Weights of a small transformer language model.
Architecture: RMSNorm before each block, rotary positions, no biases in attention or MLP, untied embeddings, normalized queries and keys, local attention windows, value embeddings, hashed n-gram embeddings, capped logits.
Training: a variant of Muon for these matrices, 120M tokens, 3650 steps.
Each number is 50 + 15 x the weight over its row's rms, rounded and kept within 0 to 99. Layers, rows and columns count from 0. The size before them is the row's rms in percent of the matrix's.

# layer 4 attention output (transposed), 96x64, rms 0.162, rows 74-95, columns 0-63
118:40 75 38 58 57 41 65 46 46 61 51 64 71 89 45 38 56 44 53 28 37 49 67 20 62 42 52 27 49 63 40 43 40 55 38 54 41 53 63 59 80 21 61 55 65 51 71 41 36 49 44 14 55 44 71 28 55 80 51 48 58 38 26 36
122:69 45 52 33 74 43 65 46 57 42 67 41 48 45 44 50 59 58 67 28 53 60 46 53 49 43 48 73 39 49 11 31 73 46 53 56 65 41 76 31 58 51 67 46 30 58 43 45 45 62 73 36 51 39 29 40 25 27 19 24 30 45 26 72
138:61 33 42 34 57 32 24 53 47 38 82 55 39 34 41 74 36 65 71 57 48 41 72 66 30 65 44 51 76 51 32 47 57 58 55 58 38 53 37 43 64 71 56 55 52 50 85 32 58 46 69 36 49 24 65 37 69 62 18 65 60 40 73 48
114:49 59 38 24 63 31 66 87 63 33 46 44 64 59 25 55 64 84 53 47 60 71 35 31 46 76 46 54 33 88 73 64 47 24 44 60 43 39 49 41 29 38 62 51 58 44 56 55 43 35 51 48 60 50 46 57 58 47 27 51 40 53 82 59
111:48 56 52 64 61 61 26 47 59 37 54 53 51 34 45 62 40 57 71 27 42 55 34 57 54 57 60 91 79 51 41 43 34 60 61 43 42 38 50 44 62 35 69 48 67 42 34 19 61 65 54 24 56 76 21 65 62 35 86 62 59 55 68 59
110:40 55 64 59 63 51 60 52 47 64 66 47 32 67 30 65 37 40 29 63 23 47 05 71 45 27 54 41 40 49 31 60 45 32 48 42 33 42 34 74 40 48 61 47 40 56 44 64 48 57 70 45 22 51 80 54 35 66 48 64 73 38 82 48
121:31 46 52 28 53 49 45 64 73 45 37 42 26 61 40 40 64 28 40 65 66 35 31 70 44 44 35 69 65 66 41 37 67 66 47 82 51 36 62 90 59 59 53 29 35 69 46 43 31 28 71 65 59 60 33 52 43 69 54 29 60 59 64 50
127:54 43 20 59 34 50 77 29 61 29 65 59 62 37 35 35 49 53 38 54 59 55 67 42 44 26 34 38 55 50 31 66 63 31 43 65 40 64 54 62 43 63 73 63 62 07 45 49 90 56 54 47 65 44 33 58 40 40 48 39 70 39 41 27
129:38 27 47 58 37 63 45 52 68 54 50 63 62 56 59 61 52 58 48 71 44 87 57 41 54 35 69 62 55 43 83 49 21 57 31 63 46 60 57 77 66 57 56 40 67 55 40 57 49 89 58 49 48 08 65 41 40 59 65 39 52 20 59 56
121:55 54 53 57 82 66 56 47 70 60 48 45 73 37 71 47 32 33 19 62 68 60 56 37 41 32 40 26 37 46 49 39 55 51 62 51 28 58 48 12 59 53 24 54 60 56 29 57 17 45 58 43 53 37 47 37 35 58 51 50 51 39 91 68
131:46 50 31 62 46 69 38 50 24 71 36 37 67 71 62 43 35 48 68 49 37 17 33 60 50 70 18 65 56 36 51 44 54 47 69 61 55 49 46 60 62 36 32 43 41 42 69 37 60 44 92 46 50 20 44 58 70 34 38 28 49 29 61 53
126:74 64 32 70 30 59 37 73 84 43 12 47 11 53 56 61 23 57 51 60 45 42 47 45 61 49 63 39 63 30 25 52 39 36 33 36 30 50 41 30 30 40 66 35 43 31 60 37 54 53 60 61 65 48 65 51 40 55 66 36 59 46 51 58
127:35 48 57 59 35 48 63 27 52 49 30 48 99 67 18 60 56 42 70 56 21 38 67 54 57 54 39 68 60 25 49 37 48 63 43 47 46 64 65 25 58 59 43 30 35 56 51 42 48 20 46 51 72 61 46 47 26 49 71 47 31 57 56 51
129:61 48 43 41 43 53 12 39 63 40 47 80 46 76 59 60 51 27 54 27 64 68 67 61 35 54 47 69 37 35 88 69 69 58 61 34 51 52 39 64 39 53 69 34 65 64 50 63 66 61 47 71 57 81 50 47 47 57 35 27 45 60 73 49
126:61 21 39 42 42 37 70 54 78 73 53 55 72 34 57 62 43 49 46 44 29 64 60 48 40 56 46 43 43 41 68 47 19 44 74 44 44 52 19 75 48 68 56 52 58 49 38 35 12 58 61 34 25 58 67 58 30 49 21 51 49 63 35 63
127:34 56 47 46 57 40 60 43 44 67 29 52 38 36 44 42 29 65 24 62 48 48 71 44 36 69 35 62 47 40 53 62 74 63 37 54 84 72 46 38 26 54 37 29 74 68 38 47 76 75 73 17 47 51 78 43 41 61 53 61 55 49 35 48
131:41 73 66 81 41 61 43 64 29 56 38 22 51 39 45 83 52 29 46 51 53 52 57 63 46 53 68 29 40 52 60 38 49 71 51 77 60 35 52 45 65 73 50 57 41 82 40 08 47 57 37 49 53 34 58 58 50 23 34 56 52 31 43 33
125:55 25 27 27 43 51 46 53 77 60 55 41 49 53 47 76 46 40 58 39 37 43 35 57 32 75 47 58 52 78 50 45 55 66 28 44 46 46 21 20 72 48 45 38 43 64 45 74 76 72 19 62 37 49 77 42 56 52 57 47 53 47 24 36
125:54 42 20 43 52 54 60 52 32 30 71 86 38 40 16 29 63 38 65 71 49 81 22 54 54 70 48 67 53 38 50 49 44 48 47 32 62 62 30 43 47 32 29 49 54 58 63 36 48 28 44 56 54 22 57 51 26 58 44 35 74 60 45 47
125:72 44 34 48 54 28 51 58 43 55 50 54 53 70 62 58 21 49 53 36 64 50 72 70 29 40 45 54 39 47 41 28 32 84 54 77 43 44 58 06 36 48 69 49 60 38 60 76 61 35 57 48 58 40 36 41 11 51 40 49 60 51 67 64
120:73 60 82 49 56 46 28 52 66 78 40 47 59 70 31 21 53 60 33 71 29 53 44 57 38 55 51 77 51 53 62 43 67 44 59 41 59 16 57 44 76 55 41 59 80 29 57 31 49 39 41 57 43 24 59 42 45 18 49 60 59 62 52 54
113:47 43 59 74 57 53 29 49 52 53 66 76 65 67 32 49 24 68 19 48 30 66 42 55 64 85 49 35 51 50 42 55 55 66 33 70 17 42 45 67 49 46 38 37 40 45 51 36 53 23 54 55 29 71 19 33 52 39 48 45 49 51 51 80
# layer 4 attention value, 96x64, rms 0.178, rows 75-95, columns 0-63
119:47 50 42 43 83 21 74 54 67 55 72 47 59 24 27 55 65 54 63 32 50 31 44 54 34 68 36 63 42 58 23 55 84 41 29 48 76 49 71 50 66 51 50 51 35 77 36 48 53 60 55 39 40 39 46 58 29 39 22 37 36 48 36 54
128:53 30 42 52 62 31 51 42 42 12 82 53 32 49 50 64 24 77 69 49 41 32 39 62 39 53 50 43 69 46 40 52 54 62 43 57 61 55 41 33 68 57 41 43 43 51 99 28 35 46 41 25 46 41 59 35 76 58 39 51 53 40 63 56
110:54 59 32 33 63 47 53 60 46 33 56 37 68 56 37 67 84 62 46 53 45 44 42 54 49 88 34 30 28 80 72 43 56 25 53 63 44 21 58 44 50 48 47 53 54 32 79 60 44 26 44 45 54 68 49 53 75 36 34 60 36 48 79 36
113:36 64 37 58 62 58 42 33 49 37 45 41 65 43 58 59 29 59 67 23 54 47 48 56 61 60 70 65 77 46 41 45 36 49 70 38 58 29 65 50 58 50 42 53 71 62 39 17 49 73 44 30 56 58 22 48 71 34 99 69 57 55 72 55
115:40 59 61 50 53 79 40 43 32 61 74 30 31 60 43 69 47 51 60 44 42 61 15 77 71 35 55 43 55 46 37 48 56 34 46 66 30 62 49 74 51 34 67 49 69 32 41 56 67 33 59 22 34 44 69 68 44 66 49 65 45 19 73 51
122:39 28 31 28 68 47 35 59 73 47 53 33 16 58 39 58 53 00 51 70 53 35 54 59 55 26 44 64 57 61 41 40 70 63 35 62 38 33 61 62 49 49 70 34 39 70 39 39 40 37 58 43 46 58 24 40 52 60 45 39 73 61 55 45
118:64 34 35 69 55 35 54 41 57 37 61 50 72 37 27 40 45 73 58 56 65 53 62 37 16 20 29 52 52 58 46 48 45 19 45 52 30 53 49 37 42 60 63 41 53 38 70 50 87 64 49 39 76 36 38 72 53 48 64 38 68 50 34 20
119:74 41 58 36 40 63 26 42 38 48 58 47 64 70 88 58 60 56 33 56 54 63 60 67 55 52 48 74 68 50 81 50 20 54 46 52 31 57 45 63 76 56 41 57 44 77 62 55 57 69 52 20 43 28 41 67 47 72 50 17 43 45 54 64
118:59 53 61 30 69 55 63 63 68 48 50 53 48 46 60 63 27 18 33 60 76 60 45 33 39 48 30 27 53 53 50 61 37 57 65 48 15 69 56 28 72 56 40 45 72 45 30 57 28 38 56 34 64 42 59 53 20 64 21 49 44 47 77 51
118:44 51 49 36 44 36 44 54 39 60 38 42 46 79 49 15 24 53 63 49 51 28 14 31 64 52 33 61 53 50 45 63 63 53 64 33 60 53 42 51 44 23 29 33 45 38 69 33 42 41 85 61 42 35 29 71 55 51 36 21 61 26 47 45
119:80 56 39 55 57 70 48 62 81 44 21 59 19 50 52 51 30 59 59 55 56 38 43 30 62 73 79 58 77 24 50 57 48 35 20 50 16 56 51 63 31 45 62 39 36 28 71 44 48 40 44 39 55 52 43 49 36 40 73 52 41 50 44 48
122:53 30 44 52 50 37 55 33 40 49 26 37 92 84 33 56 40 43 56 56 12 38 54 36 51 38 50 79 49 47 53 58 52 44 49 39 51 59 62 06 45 33 57 48 30 55 47 52 41 41 45 65 45 65 53 38 19 43 72 54 53 70 57 69
126:70 67 23 57 32 60 28 61 67 38 36 67 47 59 48 40 56 31 58 27 72 51 67 80 41 53 47 55 25 29 60 64 66 63 63 27 59 53 33 41 31 35 69 34 62 61 53 58 62 59 44 49 47 70 57 31 62 75 38 30 42 65 77 58
124:59 28 38 34 40 38 59 49 53 85 62 33 63 39 63 63 53 61 50 41 60 45 65 57 50 70 35 32 57 33 66 31 32 41 74 62 43 65 46 58 48 34 58 42 60 42 45 22 23 56 37 18 28 74 76 60 38 55 35 34 57 56 31 74
125:21 61 49 34 50 58 42 43 42 69 11 60 38 71 47 47 17 65 37 70 48 43 56 62 30 62 40 58 55 47 55 52 76 55 41 71 67 63 58 50 32 68 31 20 51 63 44 61 72 74 65 15 49 48 74 59 50 42 47 55 40 56 48 49
125:46 75 58 66 34 53 53 59 18 50 15 39 48 40 48 53 44 22 31 41 53 54 45 62 59 34 59 40 44 44 45 50 39 54 60 81 62 44 42 30 65 71 46 65 17 48 71 15 43 40 48 62 33 15 50 64 34 47 33 47 40 65 37 45
122:57 42 33 39 38 73 29 73 47 49 45 48 59 36 46 68 34 61 61 47 49 34 13 51 46 69 51 68 60 77 74 42 58 70 46 65 53 33 22 28 61 49 52 55 38 73 46 73 59 57 29 63 24 55 78 45 62 52 63 52 39 32 32 33
128:49 36 19 37 66 54 55 62 41 36 61 82 44 31 17 33 69 54 62 77 27 78 13 61 75 59 46 48 42 37 63 46 42 59 40 37 57 56 47 36 38 41 27 32 52 63 48 24 60 25 39 53 58 37 57 50 40 46 65 51 49 43 58 44
118:71 54 38 37 73 21 69 60 80 41 56 60 51 56 49 58 09 63 46 30 56 52 70 68 62 54 36 57 39 53 58 61 26 73 50 50 66 33 34 28 45 58 60 40 48 46 73 77 69 38 54 43 40 57 41 43 10 42 40 57 55 41 56 42
123:63 69 45 30 54 41 37 45 64 74 50 49 52 80 44 53 46 48 38 53 32 32 49 47 49 51 29 62 51 40 58 39 63 48 62 37 50 00 89 57 65 47 41 70 76 47 57 24 63 63 38 46 49 25 61 33 42 29 45 57 54 34 49 57
117:41 44 67 58 53 60 12 44 60 73 77 65 63 82 23 52 34 40 33 29 54 72 51 45 67 69 43 50 52 41 40 49 67 48 36 68 21 51 52 24 69 65 44 49 52 44 63 36 52 39 66 65 47 61 22 23 54 40 55 52 42 46 41 74
# layer 4 MLP gate, 192x64, rms 0.181, rows 0-21, columns 0-63
115:58 55 41 77 42 53 52 43 21 60 58 46 38 56 62 59 42 55 69 46 39 65 46 56 52 55 27 53 22 83 23 45 61 35 41 42 23 29 58 52 67 54 77 32 76 74 68 28 36 57 52 40 65 45 55 36 58 25 36 35 50 60 34 72
078:50 69 64 53 24 53 40 36 51 26 40 50 33 47 24 40 63 27 51 42 41 53 52 40 67 55 24 40 79 52 57 39 61 38 49 69 50 67 77 15 35 62 51 53 58 40 65 92 46 41 54 31 67 43 59 34 47 21 52 41 58 30 60 51
103:68 60 16 30 35 34 29 34 51 52 46 46 50 82 46 42 47 39 65 37 49 64 60 61 31 27 40 66 47 56 90 74 49 45 75 28 44 43 55 41 35 52 60 52 40 46 38 28 21 69 40 72 44 51 40 55 48 68 58 60 26 62 44 62
074:37 54 31 64 40 69 47 36 42 57 41 27 71 25 47 37 53 57 40 51 36 79 39 56 30 66 51 60 37 65 77 67 42 47 34 70 45 61 28 33 52 59 68 14 83 56 50 21 57 72 44 65 40 52 49 39 53 53 53 72 77 45 57 54
102:66 16 56 44 45 10 49 41 09 62 77 57 47 48 57 24 50 60 61 19 59 34 46 38 54 46 47 61 51 14 54 57 50 21 35 69 51 42 51 38 44 49 43 44 35 52 47 77 48 73 28 51 48 62 54 44 50 62 60 51 35 61 49 37
092:43 39 35 46 45 63 70 33 35 18 55 58 47 53 41 62 72 45 84 21 58 44 57 26 64 33 25 43 80 58 56 40 42 48 39 24 50 38 53 33 39 60 78 51 44 28 57 26 53 48 40 70 51 25 64 54 29 61 48 45 29 50 38 46
130:39 79 69 33 54 73 22 29 44 35 65 54 26 47 65 49 72 64 53 24 29 38 54 50 51 75 15 57 40 55 53 22 72 56 65 52 21 47 56 50 53 36 28 63 51 47 44 45 45 53 58 52 57 43 55 71 38 46 69 22 54 52 43 30
109:76 52 61 44 72 62 27 38 43 47 56 40 52 28 89 60 42 66 31 51 57 83 34 47 26 48 32 64 56 67 32 66 46 58 36 49 29 66 36 37 49 45 49 35 59 64 37 40 38 69 71 63 36 66 24 46 35 50 48 50 45 69 67 27
077:60 51 66 28 41 36 43 58 50 49 73 53 40 44 61 77 61 55 81 37 70 52 61 55 41 83 40 23 55 42 42 58 41 66 35 51 45 56 34 27 44 46 63 50 46 43 97 89 54 54 50 52 38 61 64 15 42 42 45 35 43 52 54 58
107:30 56 48 79 43 50 36 43 39 27 33 62 66 71 72 43 47 44 49 42 58 58 43 78 29 30 75 69 84 47 62 49 19 37 36 27 61 74 41 34 54 36 64 37 42 66 68 43 21 55 46 31 41 64 58 52 58 49 49 54 42 64 63 55
101:52 56 32 39 75 61 45 40 37 24 45 47 64 53 43 72 73 64 65 41 47 36 39 85 39 49 32 59 88 44 59 24 52 32 36 36 41 58 50 32 45 30 12 43 63 26 41 51 52 42 51 51 73 63 67 63 45 63 48 42 44 30 64 56
092:60 54 54 47 30 40 38 39 47 36 59 52 42 48 68 63 61 41 45 39 81 27 62 45 57 16 13 60 67 55 52 40 61 41 70 64 47 74 57 33 53 45 49 51 22 25 48 62 42 76 80 45 54 61 21 43 23 57 50 37 69 46 62 61
118:57 40 58 38 63 50 65 55 19 52 49 61 72 37 82 57 26 30 48 52 30 48 38 57 34 49 61 53 74 44 34 76 76 65 72 71 55 39 45 43 70 69 46 46 44 39 55 46 52 33 24 48 41 70 58 80 34 45 55 20 59 32 63 46
085:55 46 70 59 58 39 74 59 60 43 56 89 51 26 21 62 47 71 40 52 28 76 40 33 49 46 50 56 45 90 41 56 57 55 47 32 48 52 42 58 40 33 61 36 57 56 41 47 45 80 63 52 31 78 20 49 50 20 54 49 53 51 34 58
106:53 67 60 62 69 45 65 57 36 38 58 25 76 70 71 26 23 33 35 60 53 50 73 31 40 76 66 32 23 63 63 42 53 60 63 45 76 63 31 52 39 53 55 62 50 37 31 62 53 32 27 51 57 44 49 45 84 46 55 59 39 42 31 45
077:26 63 62 40 60 32 48 51 69 52 46 24 51 77 63 67 42 46 49 54 54 64 76 45 73 53 36 37 43 41 52 61 31 14 74 49 59 56 39 47 31 47 48 52 55 61 39 45 69 86 27 57 54 66 38 32 74 66 38 48 60 56 82 34
098:70 70 69 47 27 52 47 41 62 28 35 43 55 46 79 35 80 67 37 36 67 67 56 55 24 55 54 51 39 47 59 60 54 51 53 46 68 51 48 40 35 75 61 20 27 65 33 46 51 21 38 30 68 57 26 55 34 37 55 71 66 49 66 33
100:45 64 39 70 56 46 28 40 24 60 47 67 54 76 48 72 41 38 36 43 43 32 71 51 43 42 31 50 41 50 55 50 55 71 52 46 36 54 71 26 36 45 52 38 51 52 27 63 63 22 52 36 90 48 39 58 53 41 62 72 70 23 30 80
091:19 36 45 69 40 49 77 30 41 37 71 60 58 30 40 30 32 50 56 59 37 49 47 55 47 54 20 57 65 46 32 58 49 45 51 72 67 54 50 49 46 55 32 42 36 77 48 44 68 34 42 66 47 24 64 74 51 17 34 61 27 72 72 48
106:77 52 60 40 86 54 39 64 68 50 53 62 41 73 49 58 33 36 39 61 62 49 76 69 46 26 46 30 33 52 51 52 50 40 55 56 39 57 39 50 30 42 37 53 58 43 00 74 61 57 46 42 60 40 39 76 69 39 32 32 50 34 60 57
092:38 52 51 70 63 43 43 72 60 53 86 70 35 56 57 39 78 56 50 32 27 40 51 64 29 78 39 35 52 53 67 57 38 58 79 42 47 60 76 68 46 51 62 44 53 54 36 62 82 50 35 60 89 49 70 50 54 41 54 63 66 38 45 62
094:73 36 20 57 51 42 54 47 43 49 84 17 40 31 70 39 43 61 47 31 50 45 78 59 51 34 56 59 43 56 51 34 61 71 50 55 82 35 64 24 47 41 57 55 49 32 43 61 55 47 58 31 40 22 51 46 66 35 68 31 74 47 36 73
# layer 4 MLP up, 192x64, rms 0.189, rows 0-21, columns 0-63
103:59 62 28 53 32 71 66 60 65 37 45 32 39 40 52 64 46 48 68 32 33 49 52 25 70 69 49 59 46 70 61 58 57 59 27 52 63 30 44 52 55 29 60 31 70 61 44 42 71 54 51 49 39 08 70 62 80 43 67 53 88 55 41 52
135:33 88 65 54 46 47 60 34 50 37 50 53 18 61 69 53 29 53 54 56 72 63 35 56 56 51 69 64 43 49 51 45 69 57 49 44 64 67 12 60 42 44 53 40 44 35 17 44 69 53 51 68 52 69 61 82 45 74 42 18 48 39 38 52
104:44 42 46 79 30 56 74 45 51 55 18 63 46 66 56 44 51 59 57 39 48 63 63 49 46 68 64 34 65 12 55 50 63 64 60 87 53 53 48 69 61 48 70 60 71 24 53 60 65 73 54 54 65 66 42 56 49 29 55 46 71 15 45 41
113:41 52 78 27 37 62 47 27 54 54 53 54 52 23 38 34 42 43 52 67 54 39 47 54 34 74 34 49 63 36 56 50 45 53 65 67 88 67 67 48 21 40 32 65 37 63 44 58 47 22 42 52 39 41 73 49 34 32 79 48 15 45 58 61
088:60 73 52 44 34 29 87 67 78 55 48 54 55 44 83 36 48 67 54 47 32 49 45 54 62 53 44 56 57 67 70 86 77 62 51 38 40 36 54 58 50 37 26 30 49 35 52 26 53 57 52 47 57 48 60 46 58 79 80 53 53 29 48 66
093:28 52 44 64 34 48 68 58 31 33 46 54 57 35 46 77 57 37 49 37 73 51 31 49 48 54 43 57 67 53 43 52 35 38 50 70 69 48 45 50 13 46 50 46 60 61 96 37 81 59 38 62 44 34 78 62 57 37 58 56 29 65 63 21
119:33 38 32 55 54 50 54 62 49 46 44 48 87 63 53 28 34 50 49 68 39 43 67 59 24 27 71 25 66 52 30 58 39 70 38 57 78 49 76 43 52 35 37 51 64 45 48 62 69 27 24 37 40 43 58 28 52 61 62 40 53 39 51 86
086:52 24 38 47 51 47 53 36 46 23 44 43 36 70 58 35 47 64 45 57 56 47 11 49 43 56 48 49 66 42 10 30 55 53 42 82 36 60 85 39 41 33 50 64 65 25 47 59 64 77 55 38 79 37 53 34 60 43 36 52 47 40 64 53
090:59 42 47 54 46 40 58 09 17 65 26 52 65 77 54 28 42 48 39 56 65 34 52 27 37 38 51 54 54 59 36 35 74 63 64 37 48 54 41 53 50 46 64 60 40 52 29 25 54 34 57 51 78 40 45 71 84 42 60 28 24 45 48 43
091:37 37 47 22 64 26 41 36 47 58 38 36 08 46 62 65 46 48 61 56 52 41 73 57 51 22 56 66 44 46 56 40 93 29 42 54 62 41 46 28 38 32 32 59 45 50 36 56 46 41 49 39 52 55 29 67 56 69 54 74 56 48 44 86
099:40 43 59 36 70 64 55 48 57 91 53 57 27 75 49 54 58 63 67 40 33 38 62 45 68 50 65 35 49 28 62 71 63 38 29 41 42 31 59 54 44 60 75 59 56 53 65 65 64 59 26 35 43 67 44 49 36 62 54 73 21 73 55 21
105:79 46 80 50 43 47 37 36 45 47 45 31 56 35 35 51 40 80 62 45 26 59 28 45 24 72 83 56 42 51 48 49 26 37 71 27 61 60 79 57 58 37 69 48 52 57 42 26 58 55 60 43 41 63 55 43 43 57 42 50 36 61 72 21
091:44 50 68 19 54 42 58 49 75 74 68 42 74 57 75 39 62 56 47 80 40 48 48 43 41 52 39 25 57 46 63 64 53 63 22 49 58 45 58 59 40 59 26 68 68 54 83 56 57 60 51 21 30 55 79 25 49 44 57 32 58 61 58 43
104:60 51 69 57 59 18 88 68 53 58 79 72 22 44 46 27 56 50 54 21 36 64 72 46 55 50 70 65 29 74 62 66 40 39 49 52 56 57 54 61 46 52 44 32 46 58 38 48 59 54 44 50 32 66 43 58 51 32 41 57 57 25 71 19
130:40 48 88 53 58 58 25 56 41 46 43 61 58 88 52 41 52 46 49 61 47 49 61 40 51 50 61 60 29 37 49 39 66 69 49 42 36 87 59 40 41 38 46 43 40 43 52 76 46 42 00 49 52 56 48 76 46 41 55 80 57 22 40 41
090:75 62 62 38 34 58 23 47 60 42 43 50 52 40 44 74 78 33 64 69 56 41 53 76 32 65 56 44 51 64 72 31 47 52 70 47 67 46 17 62 44 47 35 76 62 62 62 56 57 70 38 48 45 27 70 30 23 51 49 49 35 55 23 36
111:61 51 47 39 44 35 50 25 61 51 37 64 39 71 52 59 55 44 36 70 60 59 75 59 71 43 68 66 63 52 46 38 56 52 19 37 66 58 52 12 44 56 19 62 72 39 25 56 32 49 41 60 69 70 53 70 46 60 64 39 86 56 31 54
098:48 42 39 42 85 53 54 26 36 57 54 51 78 34 50 68 14 64 47 52 21 59 35 28 37 15 39 44 43 47 76 47 42 73 57 75 56 54 40 45 46 47 67 50 78 65 32 43 54 32 57 27 52 69 41 54 43 48 66 61 36 36 47 55
089:82 35 48 27 47 58 24 53 39 52 29 55 31 68 60 66 65 60 68 40 74 64 24 57 39 58 55 44 40 46 64 52 74 67 73 34 41 37 65 42 40 64 48 78 66 55 53 53 57 53 66 35 28 61 43 75 25 61 31 38 72 49 66 53
093:45 57 35 74 40 51 51 30 51 50 50 65 61 45 46 78 55 12 39 32 40 59 54 51 26 43 47 65 44 30 17 70 65 52 65 43 69 54 36 47 62 58 62 20 37 59 44 21 54 56 53 39 46 55 69 40 44 52 89 76 55 44 58 30
123:46 59 63 28 73 60 55 60 69 55 49 69 58 60 35 45 57 54 66 41 26 27 38 17 74 57 39 36 30 43 75 50 46 67 28 47 83 40 52 34 28 52 62 48 57 41 74 32 46 50 36 32 62 81 57 62 34 55 54 48 68 69 35 49
103:55 69 45 51 68 39 29 52 34 60 45 27 80 34 31 30 54 46 71 59 74 39 60 51 82 60 64 61 50 19 46 45 22 54 59 60 45 57 79 33 27 34 56 36 59 37 44 54 74 36 53 57 56 58 56 61 66 21 38 48 68 45 49 34
# layer 4 MLP down (transposed), 192x64, rms 0.263, rows 0-21, columns 0-63
090:63 49 68 37 67 71 55 40 57 42 25 65 51 35 61 55 61 27 37 26 63 37 53 26 43 57 23 55 50 58 62 52 48 60 50 62 60 65 34 53 71 50 84 71 69 42 54 65 63 48 51 49 53 04 53 74 71 48 73 28 57 54 43 65
122:56 46 71 59 60 39 55 43 28 57 46 43 29 74 62 34 36 62 51 34 56 54 38 63 44 30 67 57 47 46 32 59 59 65 56 42 40 56 15 56 37 44 50 44 45 18 14 28 57 61 64 68 47 87 29 54 40 70 56 27 41 28 37 45
104:37 44 72 80 44 85 77 48 69 56 57 44 29 70 50 55 58 55 52 56 38 45 30 17 60 50 48 53 62 59 44 42 46 62 33 61 52 68 35 64 49 83 46 21 52 37 54 46 52 43 32 41 63 59 37 53 55 16 39 18 56 56 49 28
114:45 40 60 43 59 70 23 58 49 50 48 40 62 41 50 30 48 72 62 53 50 50 48 64 00 47 60 70 48 39 53 76 86 65 42 37 30 57 33 70 78 50 34 54 82 56 42 59 38 44 24 53 22 56 42 54 36 58 47 46 43 37 60 57
102:31 70 36 40 41 85 52 51 66 52 49 33 49 65 41 58 60 39 42 64 71 72 88 10 58 73 54 46 59 67 31 53 60 55 72 15 45 55 32 48 38 44 62 55 75 46 66 45 54 32 57 45 40 28 52 49 59 38 35 38 49 44 47 58
089:44 42 56 43 54 54 64 73 71 56 39 64 72 33 60 55 58 34 15 35 73 45 18 46 61 53 39 62 81 61 37 62 21 10 57 55 47 49 48 57 29 47 57 50 78 50 72 41 27 50 40 59 37 43 67 58 59 44 27 50 48 42 50 66
111:76 47 78 66 69 40 53 66 43 63 59 64 60 36 57 54 55 31 79 63 52 52 48 25 47 36 76 31 86 55 48 52 73 53 42 37 72 40 47 41 56 60 74 29 57 34 49 52 68 22 47 35 74 52 60 21 56 47 64 40 48 44 65 60
102:55 65 49 52 82 72 30 52 31 47 32 63 58 45 70 45 25 65 42 70 73 71 30 35 40 28 51 59 45 48 18 59 59 50 60 66 28 59 57 46 57 39 35 72 52 46 52 53 29 73 62 55 36 44 38 42 43 57 52 50 37 66 56 05
086:46 41 58 24 57 36 68 46 40 51 55 44 37 77 57 56 48 45 70 38 70 45 69 50 64 85 49 64 60 31 55 68 33 51 60 65 20 48 48 34 64 74 27 41 53 36 43 41 22 69 33 77 54 77 35 44 72 54 56 30 59 45 51 70
102:17 53 48 46 38 53 35 38 40 55 30 71 58 52 75 30 49 48 39 31 73 34 53 72 26 58 55 50 75 46 51 50 39 27 40 25 66 49 51 67 47 20 53 74 50 70 62 56 18 65 56 29 40 65 52 51 49 75 36 56 25 60 45 47
099:20 70 71 52 57 61 58 47 36 61 41 65 36 51 62 39 35 48 45 49 67 69 50 09 43 47 65 58 39 64 48 82 38 52 60 78 63 35 47 52 35 54 70 48 39 66 67 28 40 55 39 37 29 14 29 38 33 38 55 62 57 67 48 60
094:44 43 61 65 58 36 53 26 65 47 37 40 62 68 50 56 46 61 59 34 45 54 40 53 44 75 68 69 55 50 52 70 44 26 42 21 55 51 87 39 64 41 59 62 64 60 44 17 29 50 47 24 56 49 27 30 37 62 44 61 34 67 87 32
108:33 80 46 36 31 50 48 28 77 57 45 62 31 69 37 52 51 88 48 55 69 47 49 48 45 61 47 64 21 55 72 46 40 41 39 44 55 61 69 82 37 51 28 44 85 59 37 54 57 58 53 43 40 37 53 26 63 36 42 57 39 68 23 47
110:44 61 27 35 11 65 15 37 55 48 29 26 50 50 77 47 49 36 54 80 62 32 45 54 61 51 45 41 58 12 36 39 51 27 64 68 40 54 58 51 61 31 61 59 48 39 63 49 45 44 39 43 57 24 61 62 40 67 43 50 51 73 50 71
114:60 86 50 55 23 67 52 40 42 48 75 36 73 70 40 66 64 59 50 56 42 49 47 63 40 37 67 38 37 46 61 49 62 56 82 56 72 44 34 37 36 46 47 83 14 60 42 76 66 50 30 29 48 57 52 44 58 64 67 64 58 69 52 62
097:23 15 32 52 63 43 41 37 53 62 60 44 50 49 30 23 51 45 61 41 22 52 25 29 47 32 42 48 68 48 53 69 70 44 21 52 38 50 81 42 65 75 66 58 43 48 29 41 27 36 42 68 61 56 30 44 50 40 45 52 39 64 67 70
108:42 57 54 42 32 56 42 41 61 30 43 47 53 58 41 42 64 48 41 16 72 75 54 44 27 46 36 48 36 47 84 64 55 40 50 47 45 64 38 48 26 65 64 24 39 57 56 55 84 48 39 30 60 54 06 33 50 29 79 49 60 53 53 38
092:25 46 30 39 55 42 36 28 40 36 46 60 69 06 71 47 11 35 47 32 35 66 30 42 62 33 71 50 64 45 49 49 28 40 67 63 32 57 50 53 43 50 61 51 74 51 44 50 48 37 46 36 37 49 87 70 39 54 46 59 44 52 54 30
095:24 33 33 67 39 43 79 15 46 56 53 53 60 50 38 55 38 37 49 68 42 52 58 53 49 30 18 43 56 62 39 62 34 21 52 50 61 49 30 33 28 45 32 36 29 62 40 40 44 51 31 68 59 26 54 62 54 29 41 48 58 61 74 20
096:37 24 45 58 61 52 60 37 63 64 47 80 45 51 37 36 61 75 33 37 54 16 47 73 62 41 23 64 51 54 46 76 41 21 31 49 37 76 40 45 74 45 61 49 51 55 46 41 49 49 36 30 59 40 41 42 38 24 31 31 18 60 60 54
120:77 55 29 50 21 49 53 48 38 42 19 55 41 51 56 67 34 66 59 67 79 62 43 39 50 12 51 55 68 59 36 29 65 33 54 54 35 57 38 56 60 38 45 71 29 54 44 51 31 42 55 53 47 00 58 40 50 45 52 44 39 51 53 54
092:52 56 64 38 51 45 57 51 60 99 64 87 77 35 38 37 44 55 50 63 48 56 27 43 77 53 24 79 38 46 40 54 39 36 59 50 52 70 54 42 15 62 52 50 38 47 50 45 56 46 39 61 64 33 57 55 48 34 47 50 46 46 25 75